Each number is 500 + 40 x the weight over the matrix's rms, rounded and kept within 0 to 999. Layers, rows and columns count from 0. Numbers have three digits each.

# layer 10 attention query, 128x160, rms 0.197, rows 0-127, columns 32-63
434526473528466458500493568542456567547494512537493567476493527444458508495476463439510447534473
557527556440474433462527498506485532578480501539512521469558471523569496545466493552502538416507
588490539526452494545480504539524497509449491430567589539535563499559551494468569473447464464437
475547503541530512556555542507484469493514546510487489488529498482514507520480543481540514503516
559478521465527490533556443455499525468478510513541417560497467529556474519533542494534552432498
457438513449508527488448527494423460518532483499560449477425493492431477539528475523462480526521
552449530501423519552397507419533553551553459593522539508451580486449472563491462518518508490498
388526516497487574538450503488543547482527489505546512537450472509439480568568556485516535536439
492474458566535553490443524449567448485451560483464544481471440502506484496431458500553513548518
538533477509469501434550481561466539513524532508475505521581522525480556454449479494505525452498
587508479521501575461473525545564505462528531462449551435528488435464428433499612486555568452510
517550473474520544496496431512501450535537530546492476492560532521488536512512486544509474576497
507539502521444451450480555470555477492486419528525550531463493556513444432568399391477514496513
533445529512465495440477484503538514422477509473461493486458472513529513546491547562577483564529
462488464533583471448556547450469471523517523444505421542462393479515497493520458440465522448552
549556511552419514448520493431446520496478407444498523396462472500540550458554495521505480496538
525509446498490506485441558470504468429528536487541523536447596438577508484420464510530525493431
480529581479551434488521434533543497434511450423528518481526454593529461427500519499469488448516
514550413531501418463515439444489462478570530509550539487545579428596533455455453502500489482537
507462505508512487464470458511501540515530500568583466564464503487542407458490530512463544489526
544548521531594543501478482470550560519483541527536571545575520500511564569502520479422479519488
448490562420377482536513495505461542561481532498458472540500509437511530490453506565468474482564
535564569445445428480465499578501484503491561494500559514477516497491445456475545488564539551499
478467575537515486509505553450533490506464491513494554527538480517508499504483550542479438565513
505483473516497487585538433495507530458478478431582485441512487569465456574547516429495435528563
516437526492550496488452546482508462502516528501486448431560420473498473498583556448462481518559
475417472383509557539530440596495481549538454496450487437533465514516484479494492482477544507487
422457491529465560452534500559548540435445462476488497585363527492373542536469539506478528490585
526577500431540438482485546483496560504520491394562405504529502470568503463509506572472552520489
503478561505487503510523499481461504508515451520412501498429466489514486444525522450554466517480
555439490497546529519478561522446571562503458517558541425389539462493538489494596408505522502569
485479512534503466454543463492570539526485552453486460465395482467496549471486517522506485480474
508550528509457501585499491464515441440477515506487481544444493457563530512459544475544384535461
455538507460487512435426523473498537494487481431527481466452526513427504407470480508446439555538
551488545518488535408546445414508480491423564516474564520527488469477506517451439518509465443519
509494474560474543517508553472398585546493564491575470506504480449501470499536534453452458538521
493506482487471582535532485556480457456454463497456559536501432512518600444450538468513507510546
428492481620557487522486481465451519507513490536517468468435476489526462616471481563485540446492
541445488512453438499575530494550464483506459460433536496521499458469506435451506458476433452433
571486443525509533489533593490479562484470495479492484549513469593506560439497546483464570459512
526568514561503468477495448458505480440465467445490541440512415449414517476525542467471524493454
481508553452437518487520440462497597491490435474513446564483519534546515424549513443541524475541
545509479496484560626512435457472543546486471487555500447448507484445451544487586483446510510473
524463475520473433460499485488481498565415554522394497504580596604463571491489513414452491541555
520453512509487525516432456502501508521427478546493515523501436496555474534421468502493493553564
576528534590496537442527376471531444491537513528474475475524529575554513529403528488506479454557
554496533506522466579507442602491484506518486553533495522507468425509506518520431518533456538507
531562437521550460473485468419552471465458553528466521465462503485450546499536491540492406481477
504459468562541389456536448536452509502476446528511522493493499568485552447497424474470563511479
550497653517517440503532513468560469470496463452493461455543396534525508452492453521501478514520
410437565503474554526480485500510459532496366530514508516483479517494494528487486508461542406500
494455578481515502533497526487479510507504475631461503517490483470504504596512527513538506485501
561459504470534596511498430433473468453539482492525452466480488427457538540514518521433417584526
490498502530499438525543547509486448450517426531585515423510522519441393508435512441451419438515
527510585536505419511499528572487527531527480520512598484550543477545508522446517463547521487494
561508490442476484519515565458471407508527500490399472421511528512541496444559508522542495522483
430473504460466557515495512526487495538445487521616461530495593519551524526536547603489553496561
476522437569512498460527450528544567409502483458470484528530509519467518441379438504515445525589
472503530478538502513481522531466459518537452526460476588481451613602455512445497560501529515470
596521519469482485512538566548469489498555501433491585458489551476484515571538460493480486468521
530401491474504541508492502508423465487516509507516487514508530545500454460445474514438500498505
547527489456469458505501536499523478515491451451468537462495534445535459531475561491516503484532
552413479525465540446495514447474503419547441438544514520501467494470474519569534456483448550490
508492444406527553508541531486468621455522543591499449488462529523538555483538455531537491398482
551481554527516554508499494461473437421541454513445509474478552515481534480523520439490420479530
490506538473493488526513512510467529460467513444468524409517500490470490476548502484555517473474
521496499436511493557513558565521486495536460496492497483493459473492458487509497456480512436499
431498486466429425491526576533527555489495486556606480473475430470511477479504509521541467522455
483534502487557488526463500559466479506486487438463496507496577523475453555478547490548534511482
487486507532505470523494574515570524457499455504480473488488461501500504506543523492552473484510
519512511457530538498566586494451489457529497487462531482533517540500519617525516505449408424529
552516465550491537514506506470491467542499526485497468490490604450493520508462458487471540519486
509499474501440498519508449498453520526480510450520479536496551512506511540455504538521515577470
517466518456575497531505477560480487474478517510467491518519498475531505504484523493492467529468
499448463513413524501483522392522474528426497497499521508502450550473405491482536478526503470534
528503464496469520548542544503524479493506443452484479531552458502499522449456517482555523525496
555503507429505503518500510443478510487541493493527482483460432494478476506504513518506476464528
484453416472466501523496455502521510466531483503496455506485552531522570526423492532501526527509
501491481488411455484522525446463446464508500507557491512468495552531497516441495522544505551494
482476535496560521519478525527462525439539562444471571505490505525515507500492457445481459499525
431507498539502502568503523480500532488469496472532491552526443469510533491488434510571534433470
536544530489429520486431492505488468506559479552551505516528606418507468524521509547503560496466
453458502481560502499498485442512508469497489489456448491470550475499513517578508461469540407503
522542530566486458484507528553496469472557543499481491513540482519466536495487506532511501580497
458453585463565512603466570457528480493547439445525565445519488430525505482548513460481514534461
550528508467419484610475567451506505516482464501514438468514462456517468523452509472505427492469
567527476557504577488480485443480438407459494560502484500502484556469456490529466524502538514565
515523432524485503456525479493506516498482450514572540526521518504519397475448565490523508448471
560450445478480520492546570494452489500436549519525525528601535510479579490525420512561427488506
533535553444623547495465575539483525456510454415467523517536492479412450531539502467479438450480
529552543524576497469475513482504490546478505512556473474486505553460462536525507478502577489442
568467484556527495495483440411472502480450530483518502519476511467552421454484514553515515480511
484518524493565601522465483433569499480443532437455450459491515448538429507461520505546504527471
518586509454453498473506558524464528460504563508515478502519510496468450546536501499450478500507
474493533552468467492492481513525591499462417500497507465494519478504496512512458566438552501563
435467466551492511489521583420438536510530467443512500483393456499424478509479495618478514508467
485448506496513502587478521534541533516437465500577505484469468537443505480522501435473463521524
447451531472519520423478473537488487505472495438536591460497485498487484542558538540513483551466
516499511520443475517575482497445477499511493443481494478537591496506508503475470481480527506509
510505490499479549528558592503471477521511471517493466474453489485502456471507511443475481425537
511550476495500495484477498456500573490452471448533499517476503492490487537433524486556500481480
445537511509475528479556574462473542506574503459540533529536457490499549489467495450450459496523
432484498516470614559476446529524523492553549520534514501466481469544456557558530468527487489491
439496522511507496503515557556414508492499512464572544508496519575519494498481523498529409472503
479493434476528541554424521519518511514489430508581505487478525485442483527487465532565540532562
499495469606466506525501520500492505512454522466467489485469491453487455515544485499500464507476
500497490505473476453519512524491526508519538450453441504449447436478504501556518574484548540427
522559544527500481531468511450486512517532515473480511483466507535435499456488482494529516550482
499539494542453524522468498527547529509522500505454468448436492570536526481511558493420520589466
510526487504465450457596471510530504454537458499512537504536540529460474557438450441515450535480
487496499424462482504407542487488446497516515470544529470471455484536559564505503486422520479494
514498527530519439497569549526516532460448526437423517518469498475530469500470491480452535528437
501478464559493464572578461515574492516553527441554560398462492452462512531495460538506445504508
451485530508472483529423519549616460523431506514527482522466434493500427493507521507586531510495
433471487520504499480467452509489529481525521546525495551462492496538529500486556530515482496515
490517498529570493521453463493488474558439551524511497487482480452513495514451497473459591464526
550510484568386477562426465528475425455420496497566485478531499468518488530507494481483561519446
529506534505496512476506506517578455480461479550512468510522459539507527531523489490474541545494
465458525501530465453568469555505492509547542476448529458456565570499508512515464397502520449467
498521513534440512546446505408544514505525483469477483525528472500468544504508474443492520527444
502494439476398454463537534430513581575549543488502552452485553495472537500403511483506507515561
597542563558480474555515508504467498471510504481507504502440530495464385490541462573551440556543
505436505560488479542494532507493476500508451509428575485488490470525478489445570500524599583475
494491594516628424513492461476477482539504514512501564427497497455490510459461563461540520510529
427518557495496504534538468533467510460484544485480518557524492467451518542518456506543512543444
509449481510457541507548553555486439496592519548525535496519503532551511475516513475552518446512
498509556483443447484491531533491507512522468468516560516451487439480508446439496541496595550551
525466519527513508487513503499464529513515434472543479502521550528510522597565497462492529501520
# layer 10 attention key, 128x160, rms 0.197, rows 0-127, columns 32-63
503493471443513534593453515572438493520483494539518494532499516446528489469573517534492508504545
487583508450562451494463470471448561487483618525515500557497507513479524529483537502459495526484
519498437455529544448503485567506513485428539522513520498526485506520494471552426499511477563480
504547476473539471499482485515482514535528552508489534458465459539518507466471519478449501473453
523459546490532513468582466431488570442511491504501501481551533528479584552538451484451447466503
495520460528441487554475543564566490495513444473445507489520515463529448476453448512444543460536
490540520440436489457552535536535505396542511489451494493508482516533514448538496492514522525532
521508504509504494480510494505532460466493468504483530451521476514490490423477439563559518533522
440498477488521513502444468487432479508493492506477483499477524457502513539490556546432427442478
518463473516483480462517479544485517587513472531563455455470463531489487533488459506508513540473
481524479479450505605442461424523483506461496471485514399518501527520538443514509543530568470494
508539495596515506457473521517448450458504540448473534510515430555454529549524436527561512460493
436428483499516509503462515424481553562488471533508428506505488579516459563505485438555515500468
476454531520454474568502507509474515484507602490514515502515467526521453505529482500538498482465
447441500505435454515451468495485506541504510506458497459470542477507431493431503556555525457460
456506467519609508485537495479513483541549548576598536537477528514424547485415523520498416423465
522566521557515497512467597591519455496544503423511492501516490534520421553541466459532493491523
420575554548446448510423438595565530519471534525515517521545491586491495530443417468540533463491
468507396550518522602590485490438527509554564419524474506497455506440529484565477464570557458492
508490453469450501536487554519494493545491462575490559425532540490535434517529468580481488510486
494464473521484561463453457455508485516533501434496468512479496486394579444486505522569537463532
514554563502523521479505482566480511555563467493508491456476520471470517517471535530477522566505
468514473437495466444444458464514449494596628488448470481412578521501557493452413488517564526481
465498555528510448431542491503449462510451505449484513556490516493542538454529536443545477476501
587598427548527425421526539548504490476402448519561469569500528448507500484514515580493443505511
478498561418444468496488445497469508511527453553582505467477515487441492504548408511467475468563
531449486507532505533474597517540529452456514451452522478504509462527440490568568524496497499478
525493506511527491505608474470532450548491502528510545480514457485432553525435533475460529523450
498479586476509480474460473476519535547507464493488533463446474487600514452524475472504497488473
431575481520519460504530490463501452531510500457569519510502528560463463550514495544509498484553
449538465450527557480536486491538430523509499478548495505468549539571540485528464485468576568468
569476589554516538418531454541470465511526537498487513459521506517481462451542427552502520471514
480482542525515474499496442486581537516472533452415504525511598443491474492515552489457501494576
401510552509481444469575446553565545480543518509514492515464452496526543519534430464544438508523
537495514479465453505486516526453485414486517578429422515486554516421528552508543477485520505497
459454412545436439516569506509514507529460458491494466539553542536466472428493499492505468531475
458592457526457531466500463432451483483469596421413549537544473484548522485594590424539559495464
420566502477486524495494483461498492517462499518478532527495445548488492449464396483455529474522
429487510546586466498559565568488493413507533503464544497374405494445610527418564503444521470480
531463594570475541561479549460529408468464473543408556484517484507454554523512533526523486462484
506493512502567485504519462459527530458476481467512538548488440471533494467532491440476514475475
544527554497484471493494464496495461519467463539549521492507556499495527493514515464539556431546
459533567487569487491468497494442600542486463456414527528522489533603516463453471496497472564517
552478516511598480520537532518458518514462496454492506601529518542483481472485409515454541586490
498514473525512565472477540464489476405485511502513483424550441540472540543465444477491499545555
466457472555485525452508473472515481469449541557486511515502473506422427490482545495485538500469
593444443513464536478459551526496546497497484475485496513591450442506478531512598516495466500540
511485476467545541518489447502558464571490584456542560424476498499492450434429565551617505431555
458515416543499488521592465442483457511515536511521452509446531547575520459484461507439484517459
490466466457451481509496459487522528558558501526480556524526498491459570505519480464502617458508
559474474487507397482420564542551572506528471479528519503494525538549555536478560521512512514510
484402481455475504486516452442491600481575504469475483501522539602470480571491558432481543503478
504568457500465409423485541459445534558559580438478532508459493525500528463465515581533457488533
527473528417505521522441557489526549471506465458560473466446465493538495475520555487413539440445
475497501502566443470493406619494469541420478537564578449564507543489468481514461491480551461429
411549525466504502523501531476474489489606391401526586449472529416532521495535515483495493542423
494450438445515577435498459492492529589490523536539466583530535502579465527482521495575526450513
602482438552486507472474494464474490487441487529583528407375580459489498485521463530500534539461
531479511567562540531494530530481525545594440542569477436573519482507488501529528460468431532492
489486500511510505513483572521491518485521544511434488492615587470578496527523405493481518465463
489461530434461507436515551466435458540471482522514624493502570544404546533498490558447433525584
499551515556478535499506492552485463437573538477491567546520555442535493501422517519540517539524
597551474550470525491552493451463534480448554448533491526520474517570477471559448506407539474495
436453550554616449577503488464495446554501417532477443488491482570536546515517528473492473501433
482553443543501439499483533508520545469462527498504551534472526504531538497436450477578506434498
474480477494565517510526526548536442477495477566483472509463543501489540520466552542524429506559
499500501500500504570514429517479489483499469532487573546547601511501588471448481486516491603515
485505473526450510483542496522520536491549491508497521491550515538553542525420493434447493517525
430480477515497465452493480496489522491552541484568449493505483538551469527511502547464506463518
488525478535525538494467469423552489481503508544512551493531535488526536467536482455561480479555
527480495529383532517506470430462465486507468561585514498545455551529531500487512516512562477512
525486542522502531468490508413496493494548517485491541487463427460420478492456499521439468520513
529511539463446478538507493519496474549472499484486452541532485527549539523517557525469539507451
534491502592485534558507501416487489538518443447550513515440517517408504497515449565536521475516
446541484526531467469482469523500569416529493497534452481524544542447545481523462467559470508445
523544494512425595531462522480552505517445517518526532556505408448449484476531480438491441494555
467495431540511465436483499486490570488508521548465505499557549540500510480440504492554571493540
498508496423484493468464480523561533480510507529463401483557459514537474524490541541447520496574
493536478497474499540502494486559443500445470496550477492600469513536503497423538495546511503522
511529465495535501485430551493548481405506447501541528533443555532545526450461485579566555498419
450393474462496481545474525539467453480520440546448527482475551522466477476540503481476477539511
589495557494490480449539518410504488466433478480473500517516468486457533512496479508480510476368
510531465465509452558430444438543521555531504523500404505489487515554474589548543575439514431545
527486496429546507518551512558451628535543521500491549489506473431433533502558521411515485462456
491549520493574597593546466538461520443546460475512450481565460442533489444549539450560408486493
485438558418503462569462514575455506511483524518549605503453484436460473477513488448540477479565
566525508541495449487489531603525533528511494452573558528490541461502534542520550517507461502543
498521565544483585545508504505459493516522506478456457447562450499528408527531505543461564565461
527563453592424522471471480454547509440457485405479498532519556577521470482497495510571503493460
450463551514430523485534523479515459501493506496526532432535487488455522544554515546456550438532
473482518482523524435503497506469565546477492544528522453464482574488516463547480466476464599511
466477450482508503469518446514493530497536563461515481481493574481547536513575506491511472566562
536467469472476511433468482495429596531490598479446488473502422463510534531549562492497469520483
506478519519440515459498520445493448482480469538436504519520505562504532535481492465493498518492
512506545507457474507486492523513424520536488529523556443492483463538500482513502503557528507551
517520473543462440488512489526546457531485555574470458494529531508499518433608542466571583477430
521519446523508577504442477555516514495540432483502514498591523526512445514405462431515424532571
509486484515511539543512457489536473495555533490510483472516455506523563484514484497563448431485
454494481591548525480448479476497492554509515533503463500481502450547494508532510493544464443494
521519453509512484471487562545449562523534476513491492423473516550541482510501527531530540489559
498536519483473475546461524520547516587426556491523496509486460443512502522504403493484487513500
475521491534519525476565562519518472486397483606491524517516528575469473507512527471512517485499
576448500409539442510543487559507493499485473554526417481489474514481487490524535546484533549442
467499493520498457509497467520471409484517534525496434519510468562483538500468525543536535599466
506494575504516553430469474455501552455497564473437500456506419503530496515541490486494469450514
389565542501517556540564435456444473521576568487486497518456492497524459508480544447533473474448
494466541551501521523491481510446438475522547418538472469494503540475542494554520445484528456445
500523497473542501461527546476499504525505470526488407466497466465491534460501564515487489520501
565560454569522480523538532542552433523496509484524503516473492507438486494531509571528582563479
434460502477446511447486467516471508466539492528523512483476484503485503440549501484491534568533
516500472479477516459487442607460495523466491471532550510523465519493512441459510520500485485478
451587544446504568510498538483455504462478478532600490538523489524473450493541524446497488508497
574522550402489538537490520534433466496531485490539525459597486395551499450484457475445496501538
540440508590490549544588558453526547577496554537485519538453439509459462504436523532438427491465
550524506490518530466495435495558501482500518483565468527505501542456454544493464493531510494495
403527417506515473481480489513476535483487473542521515540497474444503485513504472465438543508515
499495524483543467474493568584476514447491521443522528489489529488458556536520528491537487485508
484511486516544539588481558591515556481531474411511462541497491477415553431521520453434454528510
561523506505535554457478464544519473481574460482492556454476500480453525425457519437498489443517
481457564519531582466474516506479476488518500500477528579443513575534471500539526443535500558416
515536465588529490492476527524508503503409550499483464546506558482579495521449555496497504500507
502465590476430524517505513467452503496543473515478511413526518422534462465505535443488538464432
503457506539464502506480471494558485518507516541441402522428465482517486468457499451506543519475
511480454437503505542518453507501472440526555495575519478408517486523501530524501491551404490504
465513490509499566458466562476433502465518446476464555463499588466476476537486473477514436486496
522494532513526519460545528497558509517479511536521483497536507477524461489522432465456514539412
559525544482517421574525476527421507452442432520456511537438529503533502492452512496529419478489
507528491492483460467533487447517489564504502465455443534502479540473563444497469545486534402512
# layer 10 attention value, 128x160, rms 0.212, rows 0-77, columns 32-63
451572549542538462585528526483454441501504512542495498513470470563537450545520519604544562507505
540488451569498505480463434448475479457520456522468489488537464519481474474559546497450489479401
532513474509470492529567525550515393474549432476508494547529575562472557484585425466518528497462
568488503537471563506507488534445514562469481545522542557511511481481500502478494433468505508549
548463483518481543483511479465471396477498551463451458463545538478447485528492483456475457515479
523504557575499444489511477489426503435532544516567476550523496479500486566486503604513451476524
451483497508544481504541486443503479476506594495569460530434537555488507489491503425530526499514
557517479564562533502495462534501473550486562493540510516555521517418489487532488476521451518495
450525523528537576435475477414550555507448474529449521526503557510473450487482541456499487461477
554505466480438543480513490509490553466442511540473458497450463550515465464537569516510490429565
478438488383430534549532492520527535506477472435491512453482463443532538497543549474475484554493
561472513475503542455547493475521572525510526559529532491597503538542482539529429462462458490452
538543526535599506488572523452535454487569497506410477516518540501545445474536482467515561577502
491513565449512547490477500522575500464517442519473464518539477547514472500490525437513488536471
516455513493537435479503476561437515568515445581448519438581530552512474458448415504536510490532
525493475492493557490485481454434563504501488484493469483531462538473510512513459470541495504413
468526581540462492458529507443472538511544555451494433559447547460452578505517465577591413474520
547445538589471469524462554515417460595468493470445485528507527520544500434485471447502544530493
467509535564546497572479485456548493578479515518491415536420448541422470525477571478560508433487
532521514509557580504488549571501517523500518492534538476520525500519497457441455483437489468504
486526493466552424467531481522460523493500460502557532443481494518550540525483481498521516518479
544508517458454490530520512507525455450489507539487453491532517544519466512477445536473501435472
462538563490498496470446461432485449478497564542553520454485448477513505520536534470534455493493
478509507552541547446488489561488461526475480528575473520499553541471474510471491495490547493469
518505522573518581455518405471547526493491474446496415525541552457464557478495476470474496466403
446531460556454539483496519500503489499476508485504534466462529527531429462529514543504534480494
557567536486509487463508523466537468493426470513520578562515600473480481496557529434455466502478
460468460420587485440471482582474499495509508481499460455441544562471585498452605531453527493473
504479486478544533465528549458508452542509465491482519496500522511520510507514469553530414507495
504445597522465572568566510485490463467449542577442512436581493555524463489514484500528486556479
486472523530497559462499504501466469415527530576525467561570495491453532520548512487556472456488
522518556499454548532530500516488520532486531510440480493516580509451502428454439503436535479577
500490528543518494520499490522456472526572497490543449515550454567490550524459532481538497460521
544533477449459519465499600542491416449537463478512473451483469519538480490557485438492492522478
506516464536574451540493571484515500453546478484506515530498475511494530545514490446541465430469
525545487511459426477503464442551486489461455453533579543463479511509566524497450414463551394516
583470560503476463474449496466552449484552491509528533563461463504512603521572532481505466475445
528502537507494486556524537491462405456425517489440414539509513571520430503466497488530504527481
608489536551485426512557486566556518452505479515518503473527547471476465461479490366421464495456
453464512497550472475481497495547506561455533499553520495589520541473481496467438440541458520554
456498487512541529621519576488512476538514547520417522528491546417533524479526472453488551564449
504494547517541449489514470582513545452412469524584459544544491414578524512492491498499514535498
518501579497528530548547543515535474499486533470539458435399455436466522495434492545500551556554
490424473475491503483523483475480501484418535461488455499388509482503554471506500517468511627534
435501443529510476491483514545520547457558467507528438466554553569442485597496534384493503497455
465454404477510494472564507463475519435527503459529471534495479437512537500550556527495579474498
518544497427476471477522503457496556486501536477437509566549553479500587518461459512552456516575
433523553528448560531525532454490512465546509477489496557433490528516473466570497511467515523501
381435498544543508468507508490531458561452564468464500522535499484508520490499466428458544517466
470479549555499474485438514510482502405470472498466487558468471476572444435519469498554512544458
563436586540499432446494438528473444449454537496500500450520515524435477554446519448530507446501
520538581433508480524457500576419540488461546469519503445558499558532477466436425558514633501460
550495475491454473487521485481524414524586508558493460473544573523520576394514456490506490513476
496462431466487527551538490460477466549539488524462441513503550503533439490555514476418501458499
586526520438493479537500502494522502527433518439493468536518489484509465430459491512482461475520
534499542528600468536537478525472477455439493515479462495457543529501535556492486514566537507585
548489477454564489462537535522548498493517527527463506532490526455539535476456469545554482516505
522513499448486505499505524485466570489435434523462555533542514488499554535432540524457461570500
499533506492501472519507505544501454482473451493545512445498479473534475481559508522511491465553
431443457586503463501489508509455462533519543463572445491584532485485537496581591452453472516488
574552518481503489486509396515554525527442519483535510522484506398527489483503482458472617557463
524492490518484512596545543536507516492421510482512452542536541450528470424488476570493471527472
492506539466512450482517489515408460505553533433492528515503440531444451456478506450510485484529
562368515553475590486446505528452441480591503474535552542524500525463586494490471515523511477471
520546528434553498503491507558515509567512561533473556519495452522525482532527531501516496531450
476442442493523453482444496556507505495450518594513532456451470493545562467517501496452485563520
458462470447547466524471465545531493493465544518534484506497463473488450471488507498400553544524
562436543562484528533480549528483515539442476545528574390483470545462395420504477508488535469526
503540515496453473437448512468515452476538483543496588495438455476527488526457561531510581528469
516522531535540461464431490515489489478462465482562506519520527538528492518487554496510530530547
495551552465539496478537494444467638548419538539454466487485526520458431545490543508531537560418
554523494523508519509525489566547510448492521557483545560451482511571440549517518494542472486541
500488519512522547539441554416500482462488521514485493469467473554471504498431477479494449541488
552525527461562498550470495511470529441578490512562477625480551547574570473456507575612495513541
528491588445493447489532580443559517515518439422444486527591511557570467490486526498454474451524
474480532510556526487517454510530470464452497450506457500500506499522487464480577515490522515479
459488518475461494515548550481471538485433512576519542469506472509506525562548532480485454484590
499431516528539432501466527534513396538520546547484451468516487458545443479507513543516510476512
# layer 10 attention output (transposed), 128x160, rms 0.183, rows 0-76, columns 32-63
496457490500560504510495447509475512505489510492535495445519529490512496535493507488415419517581
495467494580492528466578425494531424486493507490543467522503455516508579492464465519395415534543
479470458504481487483470507451456508575464526512438462422540492479500539575530515475484488500495
474507537472487461547537444503518448527491461522437487478500488485439406508540480515510563541470
486600512459506496496513557577570491472445420538554496536445510511491502508432569536471488470474
476496475459486504454502485543480471460504496469517484533517481634475512523496436446467541452550
537540522475524467505496571621536573558499451537436565438478470411480492485500505536498513479510
513457553532422475403454442535503487426556383452418555463504555559528499550527489521460519459445
493468490486453440460487493525460463534508517482503502545478476466482527483530410469423445548514
430513428518488443554464544514507503469529422472575534530532452475454470434516465536500481552411
479477488507573547475500480505475545565549487530489500551481526442458538486501500531526454461481
526571553512512447511537484492447456439536487449455404479422421453473530456523460532477526556502
464489545470435516502502484427505547447473436435570479429485513523467505492531526540472509495545
490484455548460453435499500535521516483487482541450515523467510475459567468470462517517510535527
485460430497473516515530407465507469500467510529533479518458476496537553564546557453419542568425
504530555471499455504534584501487446475469533511521597447494542456520474485516543548537518485540
532511480457417471532515591528500556513477503547449474451552463548514506502455491492446558494518
579543504532482511560513472480544580491527468477554462431490438536482506573514560557528526461508
503513523431488460492493466569489503485529477470437587537525423430477501471423479479452497539493
530433481515502513492540488471500503486467491526487549484472521540498530546490472519497499486455
495405413545431510505545537425501460524461556547476500444447508474492552506524450482514474467509
425427433508494519445510495507466526509501515562516513472507480514457470574470514448540523503454
502490467502514451510496555550521456486525536526478575529473500544494537458481506521579501484526
511520431468472510494523434428469503451543526508455483523423415491521490514523442503491557491514
512448536495533512465529532562523513457539506503448565515470508548540458540483444495512499485553
501428499442483475528466546488532524556450517563584498513529411473515500512401450537497477557531
548421442454490491458507515518505515512518428520509510483491456526506476469502554498449577522505
495496528577471477492464529464525468500469518461549526593506464447487467442504375454527460499602
496474536566542476525474470523479485513541535527477486503508517481510492487541541500571490472523
414508492486536425427506464530472481512552433430571488563438454415528458493447480523508504503440
420519485490474458518500466491483544489502539494495446504481494535530482582509489459488499534474
462565484504523513514498531503575557483466444475588505545451445508542450513471570463590558437478
547526546483436536483481529527483515491498449510508477433441454477553465535538520495475505465485
522487554520513533573445435412429531471507503493467478539553488549507521467511492512411485457410
519465524472537542453559510522435503471500510507519473488481509482555522486474518472483499481539
514433461517556511452466582521520463499533586535489454478551524552498489443569523467497458545547
428503396576458491432578443472471518473495507547453527451493548513506494525329490458523577462449
470456449492406494481441478504500535529476505537480519529523473439447473462510480492442489473560
451466516446522517492519472423515420524457525530529546519459503549478530552464557569520487489548
560498512479518519504511529505454428506532478542521508493408431433532508558488508525501536473490
493481509509504543443486494481519530506558447519544484510521516525474477506503494528501554468558
449490519415427514474489504498481533513535537535398504527509495521501483559470505588418505448494
435466486445486499564537565538521561562495486536463503594461509532452486464504456527584514433485
503576507469436514456477560508532479575495499458514541519491476434510435429414447488491519412456
489557512435531487516484442464481556505482539529403538508460487441489462539485441556463522459535
511523475497509578524440536485469543565506539484483442487511550479437512494486474478608419509468
557481535537524548484474534543522481543526544479541500457510460465561421475491562474373481462464
505511475543513529487509480483444516505525490480541557521586521486454444515502507524521476435518
508467495469483472538541492507532491396548415493519468506505470492520476525547496595477411452568
454552460438455524525450503570463513535473477515509412453447504512571591498434491455464453509546
433569386425490521548490486532512484534502475562546496474469458481476532518519498504453526467507
455500458543523510482540513544604557495545503528604479529525485466529512510585492416559446507475
481484533567538517529476509490482498495526491497521497504470431451473465556450585465500572582507
475460574449417453498488476474511528527511501466530505481486456493502550573512529539541507485443
563491516547520532473517452545442468478508518530479562469525484563431502512505486456438435463523
469499484530421579495508542522442468557496443505457506527564516467544518515505498470432430508490
477497508496436566544531531461468514520512490461503523512577499505474553494467540461464494479478
459452513531510501509524474483558478495541521495510456567516486538481492441522457529478516547513
479484447462470570486527498489560520515507479476458503521496505508508484498436488465406478472420
513564500422520509503537506494491518496518440479502437387541460502461463564446513579502540446534
501464471489498486473525492434544449522515491528449504457527570548462425490487509460494411460512
534561500542500543419480466482491481439520500578484542558503421504487435485504492488486574484553
504566474553442529535437537472554478470447490462498475463526483435488477504516581557477524492432
474517492490464450485583468494461491520554483493529468450522545480526431543483505510480563408505
474443532496562541484469527531551475506543563525534487514498535535460514542500489465480472489490
538511581555457505510612496554399541534567504522466530531519560521508548502588484561497456589535
485523516472500480497521503557469544511483572542463504444454461527557493484488463448512523512513
513483495487423487417502485499423537551562565489485537535381540469513477603477518525525508497478
515501497529551495499534437517491492419485472447455474539447471497498441482500514487466501551461
500502516519536521489520514475575514482449476452513545550455446541429521498509494511522523448496
501506488459560523507441518541492489486495507519506441520508602450527466492535447504512521441512
516476490469534503544490526496483469428578456464524486490501459524490438525517455540485477528502
523434481517440504556478525495492504503494480502533539473477508480525555507542464509510498482477
499541496579510511523409507439523563472425420469510520462419506509499471513480533591443435491553
483483495485555528492450457485521522541505469525546513536522489428422468474414510463512546524417
547580477506527511485525512529503530495504514452510497498458517540455523540430485472515533476480
551502477505472498474499476512493512471458489545461498497520449452524497511468547554419495554498